config.toml
n_layer = 9
d_model = 512
n_head = 4
n_kv_head = 1
head_dim = 128
d_mlp = 1728
vocab_size = 32000
activation = "geglu"
norm = "rmsnorm"
norm_place = "pre"
norm_eps = 1e-06
positions = "rope"
rope_base = 10000.0
rope_fraction = 1.0
qk_norm = false
attn_scale = 0.0884
bias = "none"
tie_embeddings = false
parallel_block = false
init = "normal"
init_std_qkv = 0.0192
init_std_o = 0.00453
init_std_up = 0.0192
init_std_down = 0.00247
optimizer = "adam_atan2"
lr = 0.000714
beta1 = 0.9
beta2 = 0.95
weight_decay = 0.29
lr_head = 0.005
grad_clip = 1.0
warmup_steps = 241
schedule = "cos"
final_lr_fraction = 0.03
batch_tokens = 65536
seq_len = 512
doc_mask = true
train_tokens = 479800000
steps = 7322
dataset = "wikipedia_en"
Each number is 128 + 32 x the weight over its row's rms, rounded and kept within 0 to 255. Layers, rows and columns count from 0. Numbers have three digits each. The size before them is the row's rms in percent of the matrix's.

# layer 3 MLP down, 512x1728, rms 0.0374, rows 138-167, columns 216-431
099:077177091107204121051132107126119151073095143157125080147090160126117136153116153175122122087155125105151146138115130136125124125100161134162118096148148135204139122129142119109136126089113082160122155128117159152121094101138185137186137143187160170064075124151109129136171163116141126114103051101113098093227078165068132154128115157138142142168080148025174158121089158128148130145073131032100140136133120116069055167098126126127136159119085171088071167180135181211146148123108052133160068171138142120148149109137076112121101182096138085133133165102118131160085098135095193118158133138130133143121098146090122167120181159145123079122096122158127182
102:197100170209108138112108123166145120161093127072146114132134175161158121140118106124146194211108158158134121131152111133184116136133133118157143106136104129133132125073136138071125114115102124168117138099141084097121144128098102134079138130127145149125086150109136150048128087115145119118141140151155124096150173040134147106085070160117137119120071131207116134131097141182099187158131079064112208133114142174153168120139127086136162081130129162124132110076152207080178122121122148102068162079088102185126079150127138170074139110109101154124173121113072156092121059154164101148086081118171133130083130180106113164136172100159099154189137126086116167
106:173199167208150121133110147134119099178107098112079103101118074120118100082095099110122135122143096090101085151122091162106152142183110127076106111145107137121137130123100171099089161134134155125154078083097122160146091096124103110146146125151155130131169106178181194119111146148105105141117138153143174145145124117132130121103110124141086173031174165125151133075110133133143135145130158169181130095079104167113122130155168151112156148183126124139104113153109119066157167158116129154073137150058134098097092120167127187150168130044130151166124098126076048135072127187098155108174114188156109112129055097134131140132076137109185196152145156113080066
106:150090110135127079154082129138132177174121174113093130129158120144119085041100154155106141142132147155126168083125110134140122145134129114167081089160169085125144101149158155129118138132087148132172053175047132162130144142146132129189117209143101125143146119169136139128151120200108149113136111143149133103143155156105200154086145091122171111126132118178150175154098063114159134099080176150119033179129124154129059182133189081122098158118121178134170107115110092096171134153123066107109157138130147149100135139141163132129124164061152104140114139103092116146087089106089098194172105170121084096116142081202138161067149090162113129177174160158079188
101:058163107140149158137128144107150128087107127110108133106038128128124145102153122121145186107143133148156078124139095150143145156101135130118109101037125049093118181120094204145093140145120158112075109127198096154121157080105082151108108131082126122135160098139150120071129145106127141111150130151156096140092138143094114129203142166219087207119167141186142151073117097098149088089128145062154113089181122078147170147157193062102101174110087095131079077129125167101108157154102079134111125172103173113148121097087114108118105127180153155168148120148123137157142125152099082105147125140072160167162070115148128089109143104101093170166120153155092119
100:151056156156136066194110123115098088134125152058159139116143070143103173197139152127133046156143145124178137111151199129109107115152124136133107101144100088122112106085096065157164118121116166175160047142125087136023118133119175168106158117136102093115184120164131110191126178140166118129171147144113180104076125136191108140115115114174150167112144131164103236094130118144145152083126120115124078129098111078114165124136140142098134146113105152141120132147166098090146126185144075124091142091105082102101091083150059142148093116121164124103100146165120091094119098104124114126166109056131169107149146134083160143140186111160142169118122139128137114
103:160174150158111154122138130141103136110155172137172117125144094091132122115145162141098112117100115070126144101127126148121085088091131106141152093110137102125107171136104134114153150110116105136166116134152126165150090099099137103084160137099159156128115116076114074134135090090190154108145116156146114123096208161121082082187085097064136117112167102192177105149111118091121132084136129121130101124101123133159146149169151104176122138146115127137108149123092063196117193116156205157179165110100155152089129137105116105143139136147170152117135142145157132138155158125104145098167167133130089171106138149105126131190081121119085105125100178115115091
097:120118152165149117049105130105124113109133091089130172180127063116174154177144155145113135126136100189176155130139132097175152097119172178106142120087128148120085063112194147158180158154147204131111132120095127098157110087139111157100127160083096154117158160181212138145145178127183067113113111166147137156142196189143128071215143153169082180090150139099153142104147145098131154067171118059120122169067146129172105149079122165139077201093113076097106125140073111112126109140148117125085114118168149160132123118152134127187130132144083126134169103181138163115153151161135122181137158118084140135159130171169063082113132147095139135138171108066171098
100:172094097103152070149114103134135126116142155085126148098080150160063142105105169086136120118094131086105069043153128116115154111151176124141183150124143137146110110072113139095160139112065127164110184139161126118124131141135128155101087137072159134091093130150137130155130109152088181124186118127105074142154137106155127103127131140109149095145119099095090116131127113110074107171164118125136156163133147158107088118107183110126065105155140108103165075119156126110100124121170106100104119149084096199125106109097105163115127125098138150153140072130125113190108121091085130089134136135053102136105131191131047105123097122117097090157092161143084089
100:123136111089108148147120080139127073156171118104180150131123128125135132140119087168061101128166084121150109147093098115147161140100161168120110135116171144132106101125159138147142142159130059147154179166075125182141125153133191120097166225091105131103075144137094158151076132142175128066208170145179168150124190097173081192154129118148121106155170076184171144151126163103119144121157106134117156133087129142119156191128097091137122120142197135101124160117108120178183046191120143137110151157102182143083129139164075100157145148171146076117115148164059125156175162104154118151142203126126160138098129118137128075161109154099163092091130115155097131
099:131116081156086117133098087090118160148159070110148082143198102107167069155145183141151101121131148202120172137101145152075100139107125126109142106114159089103179126151155128151071144086188141193147087117123119184091168158136120144134179139068124107150178077104175155161136163142083100132078115182062137096138146142104152146112160149104071176172110150086090121092104093145116110125196095119127125131152150110144133156121133198086216116102129086160105111104122124118141152107110138144116126107166160113082138134170154173101129154195109065183192106158161174213083093130136113039134089154125104139153155130123114147147144111121149120088166111167135143
100:143076071141184148126134173174087117118164105146066096120125106163197116115174156164130166145152129130082087142098091133124072095111128092132132155111082176099119169104161163091110092136180129178113093119108133158130120109117085145163162140185126125117102086107081111108101090120145105102128105141099122137123173108134108116116102185128105091145102146099074083137059132136136128128103081093147070155160093081122132152133112161146130121133161120223097125091125118146092135169156169119200111104164107052174086154141142178119130101169090168098156180093132174175178169098121122104137096127138145163103075140119172135136145104181129105109128134201192124
100:096132093143074157142167128139145099114176117120054122135162123147192175165160087123154163176173129138123124123107084137184074139170165148085087155158074137092153162072122159163111214074098114107091112207137118141092131102056126121130159139166151121177106111183232112134118105144143154124151120097152087055116110120100134119169151139134156109114052092154115117088136150125080123195181126120069131158221101134116137160048105121145128115061172086139147171100184136155123149147083161123132152140182123128131123095141099140120079135121142093131155117092130126115114059144100164123163131154103130144096134100096113099139183152140088161123123138150145124
097:191099148162102105132080084153109129112164168113176096080053188155173096146165095115143119091116108104110099127100146118148084080142147169107127155128118059192149140140149058139113137132147164140081132126138136134130126089115150146192133176179136125101186128097090132125153122122066089123108153089094203091140128121158119060126160133109165104067174131134089098147100107096123086096070110154113147136162072156163207110166104145096105110116151190108140153161088120138115182179190165098163162106129119111076119140136135086151165143103141174177129135097090092075107129146160080125162124119184117109112165112115177148206123117092164127160099095088137099
095:167159127113135170130077102117126059111107092104093053116130131125136066116100116154092132134138128200148107187108075107133114131154140117103148139113124174078087177073114096111106155178100149131133134153169168123152108061080189081112096122144180138153147199095104181066135197068132143128103130137160153161124171117130074163079124083177125141119131080163108157102130060087125128184109138174093173086117135143141134163115094158169052174247156071151116112136134110086138179166130093140066140162186173091100129156126171152134141112080122111103190146144098094153091135126160140076114129125136161156153178154138101167133091192145139147152076146173183100
096:160105164118140102102146112075081090107054171124150094149118101075153099120097065110149080102118161065143121130085103108096068148117107095119123076103136153191217116104112145135090070109181143082123121190076106154091168133167109117165129139126108114134119109088137134068105057158108111133184099178131161120100135112135115069068168118095103122121153117190128140104124124129131140143139155192139142125134089136146112169068127137084189073111119137172143148163167092069166120147134141119143079173123157093188100138147119092107125148109122174159101167102148101063119132110158071068115166153105112110059114137152112117146124064142154139124156141138170086
096:082183135165168163103027087160122121163077099141130119142096116107109137093079136127115123082119181111124108096160172176111134128131128119049102077111075166083136108094137102129152142163139107127103128140179187092165118115079077153119137157090110094128139151126134156109176103119198105096143121092175134143104123082126153164094178141108102119122128143100116148099079141108094139159172163060129097085159129133151115159122110213149179119144144136113088120138213125165127099115115092109129162068158173140105160154205125159106148110139118134154146164145143104134108113153145171113127113193102138108106136143162134123096177128090150108038130144161130136
107:139105178185144134144171074119131142210198107185067174114085092170123180119097152120170107107132128124161104159128185096164161102148103127087101191078182125138113124146107129072145135108104144129163098053158167100133168159125125084178135125136159182129158114072173121123125123122143090163178155129099099098141119116156151119125134133131074185121136152083103081146156132147123090154074169118058111134115134102093112100059114132066104175107151156107126090208091138142120149091101124148131117121143155160140123061070112074120188120116148154107114082097131088165124084121129154129124114156167088061085170087123085082158107127101086195129102137156142071
088:113139108167138101157114111032159186113098128122094149124108106125098117145091145119156125116131119099148114136126131152070125087182128084129159165152199148155103097071148127137122082119131094154093142134125116107185096093141144165148102154130170176170102139189098216189201110205034117136109131162108119153134128104166111142147207131106138147180109153130086153148124121106109190136106179145080053161118164154147154085114140123136149176130134147102093159082164096157064127084156140151166154111148146112069130161154102147133127104155119143129148178150111147204139053109141100145166124112162069125175095124138116157155161103091117112112162174164222157
099:127131190163121146160102169088146132184094116139074136061143137106144188077120132129136146140118110098097100109133154146127112103132123087120087115152107170119210129098079130106165127095156158046104077104074151136105184160087106106154132139224140132131186141137143114117107105102174096142118126106080116122119095133141107107081084084084123167153121137142157163128184113066148153159133132162149135142101087112132161134145152177102131128123105125182119171142199146082128061064141128164133158132147057136113133118141187094126135129118134124150154103138107137107105115187131139083107127142090161079107135148113107167136122150148077116080106062171167072
106:120144089138138152146085170088157161113129139105111102172114184137160161096090104136125129175078106147132100101105109055117095169160131161150142137185183156108064138129107131165137153129172133161107146118081069115062119111134088069096185156125121136103100153138110058118118139099142138137073099118147131162153146083116180126147156099147190150165117070191102134161122149126120122142069134142139084094150168116143140140131164057185167154126122115070107131137117137190065111113159119107133136109121075120121134197090080131173115158119158149115172126137106133153124135168120115172079135118151112152109098094115152104153171160100173137066111117148104123
103:084118120139104125066141185154144133171102130106113098151110170136124113108164162130077132107119093147102119141093144100160160077064073140162168114115165122197144153159117155126112165107166146153157137108076127075116159108131143112086112190139106132134136176118171106157140111180134110124112121139125122113117118155121125170134134135179038120127163110113127131130111153191123147159123154095151156150118160084146137109156118106205069102083091137169077101144077092106073122066166143152139128090157070103140157077052120132091175105098114104128135101154115098136149125150107091141140135150140108134161094078191065138148085159149122138114135094193201151
104:160129145139100144170191153143129133138109120079151140183141125103168123137120141120187153121141111091189134078040120106152145135096126102172146120209096178124183148142115146166147111155099140157093131161140136185161184126177141127176103103180134168086139159092162150144152118113168147173095116108174125151106098116082132144127130060100136140103166081137176124122123164153139153104094083141118131135151170097150078074116154110113110119102090194184115096141129106134117094116085094161121110188141120094167166114144132137099119138135088137098146124166132178130169132140081171138142131164054170128130134123175192147146115159164136162056137135170109129
098:114091158080117157196136211135090137127161143179082146111095094184141153082166123135099070077140127161149136130073100146132161153146165078173125147167092112058128127172114162152134141102118102112153143074130091142106015096179106161093123125103138108118074129189084052086109118120109067105161134124171081097142159060186114130124114119152139056132102179186169098115079174125118162079111152104152146075184111110142169166079116086226158133119122106144109119161106120123141148094145150095174111122103127152116111119150072096140102122108116168057173156132114152085142087212136082149166083081072145143131096146111065108116130098163096146167083123185187158
104:102151170166121059158125190133189106078144113071121154125122083070141149179152116142092118152151093157118090143102202170141145162121093080140124154127113105130139095157168074155206145164137128119107165113236137196120106108130002194112143151143168093121085076142105143101161122103144178173069094131179123113119103148145086141111148148141172173124171147142121115088168135128104080156126112150113096167107104136129133091096103146119130171133147093142106103099194126123130121142141118155119125154166110131071086076154172120149079159133124116133102137103115091111129105138112125120122130083072135118115170184096110156093146099077157152160125133149169114
136:110119098147092150105114161034117117134098132125091118103171148120126103076122167142123133162121133152104178163066145169111133150097103175044147093075084126157194124118131206173165109100144165137041138127123067144119135125117152181165150156110152079122116150132119160152105099127110140157157190138140124137127150133108102081091156136141128105136151115099191125176159162148154124107163114183101150103136179192078173116159149193125171098127138116081141152152180124141133106106118137197150097106129106160161146097136125129117132068145120161118111119110122154159129086113146179061091125126143137127114097128137147144127141149142103071137150102089130165
103:087126139154144125126100128128116150093087134137111186129119137142116096165138113116103129158117062070109141120147055112143158128078135186075131135161145104150133082153145114185128143135101058078130113176070153206133153147190102148158110100152134126112132116189105136137132151133145136146120117078097187155158180083142189150152121174118134114152100163148129095114199143130107114112072089150189077143061138128129136192118139097158107206150155109086139140116051135119132184145101064149077111196140092170122101128148104118143122093150152124129155114129134117119186129097113170169130116147164096159159081116114126146172203070152086091097134075078092114
108:149192156039080141129086180138145127125114128105154148158173150118106161173177153086087109141115114121131131159100047110153059139123126098143091171135145190140126158117165149124109122206094113106107118165160100200117079127141101081145098117145142097119148092133146108187113114106079130093102105135115168187131112084107107094116158118104148072066083100123115142085124103159155153147088115125157115145176129122138102125094146154109156238112121120113118089097141164129141065207113125122149177131066117130129131152117165164161118142102069092145130112104115094104164174084148146134136163174112082185115072104168201148117227100133165155132137139110163106
099:178123115129152071066137110182101134076114124108111086158105155124211091092113152194136141083126100090102144111139086145126119171122128121110135119128115127134140062196127060135096123141194213130104086119123189103103087182170211108098058224150134118151147106132178081083094105085118120123151065117114155155168077145157045130096141106189136104142110132138174160134080088148206147140127114132092140129096119142166170168101110187083137111138111087123138071141100106073068130101118117176147119109133184076109159195039112140165092162134161117172136106178112151160145140099127088071140110132177109142212156164131097129170127121103209085114148121083140137
097:111046129125133146168131141099139150115056123146081142065152160126145107147104142133162102061100122129062125067078167150040140124106144174153091189118138102122066121139118066122102109092154226167095127088131111103125053125151174084126087111060127116114147171101108116110150118171109122087085160130120110138066150150153160146090095133148187101078144180154125147131147089143164136174164145085154111135083106157089126131085189180114154147128081086138130169133117124173170153178147109153113142097112094156097117149137114114161174103133189167191112121108074166104183111109209159124128051118131107136149116160172089078196130140131143166112100131123115146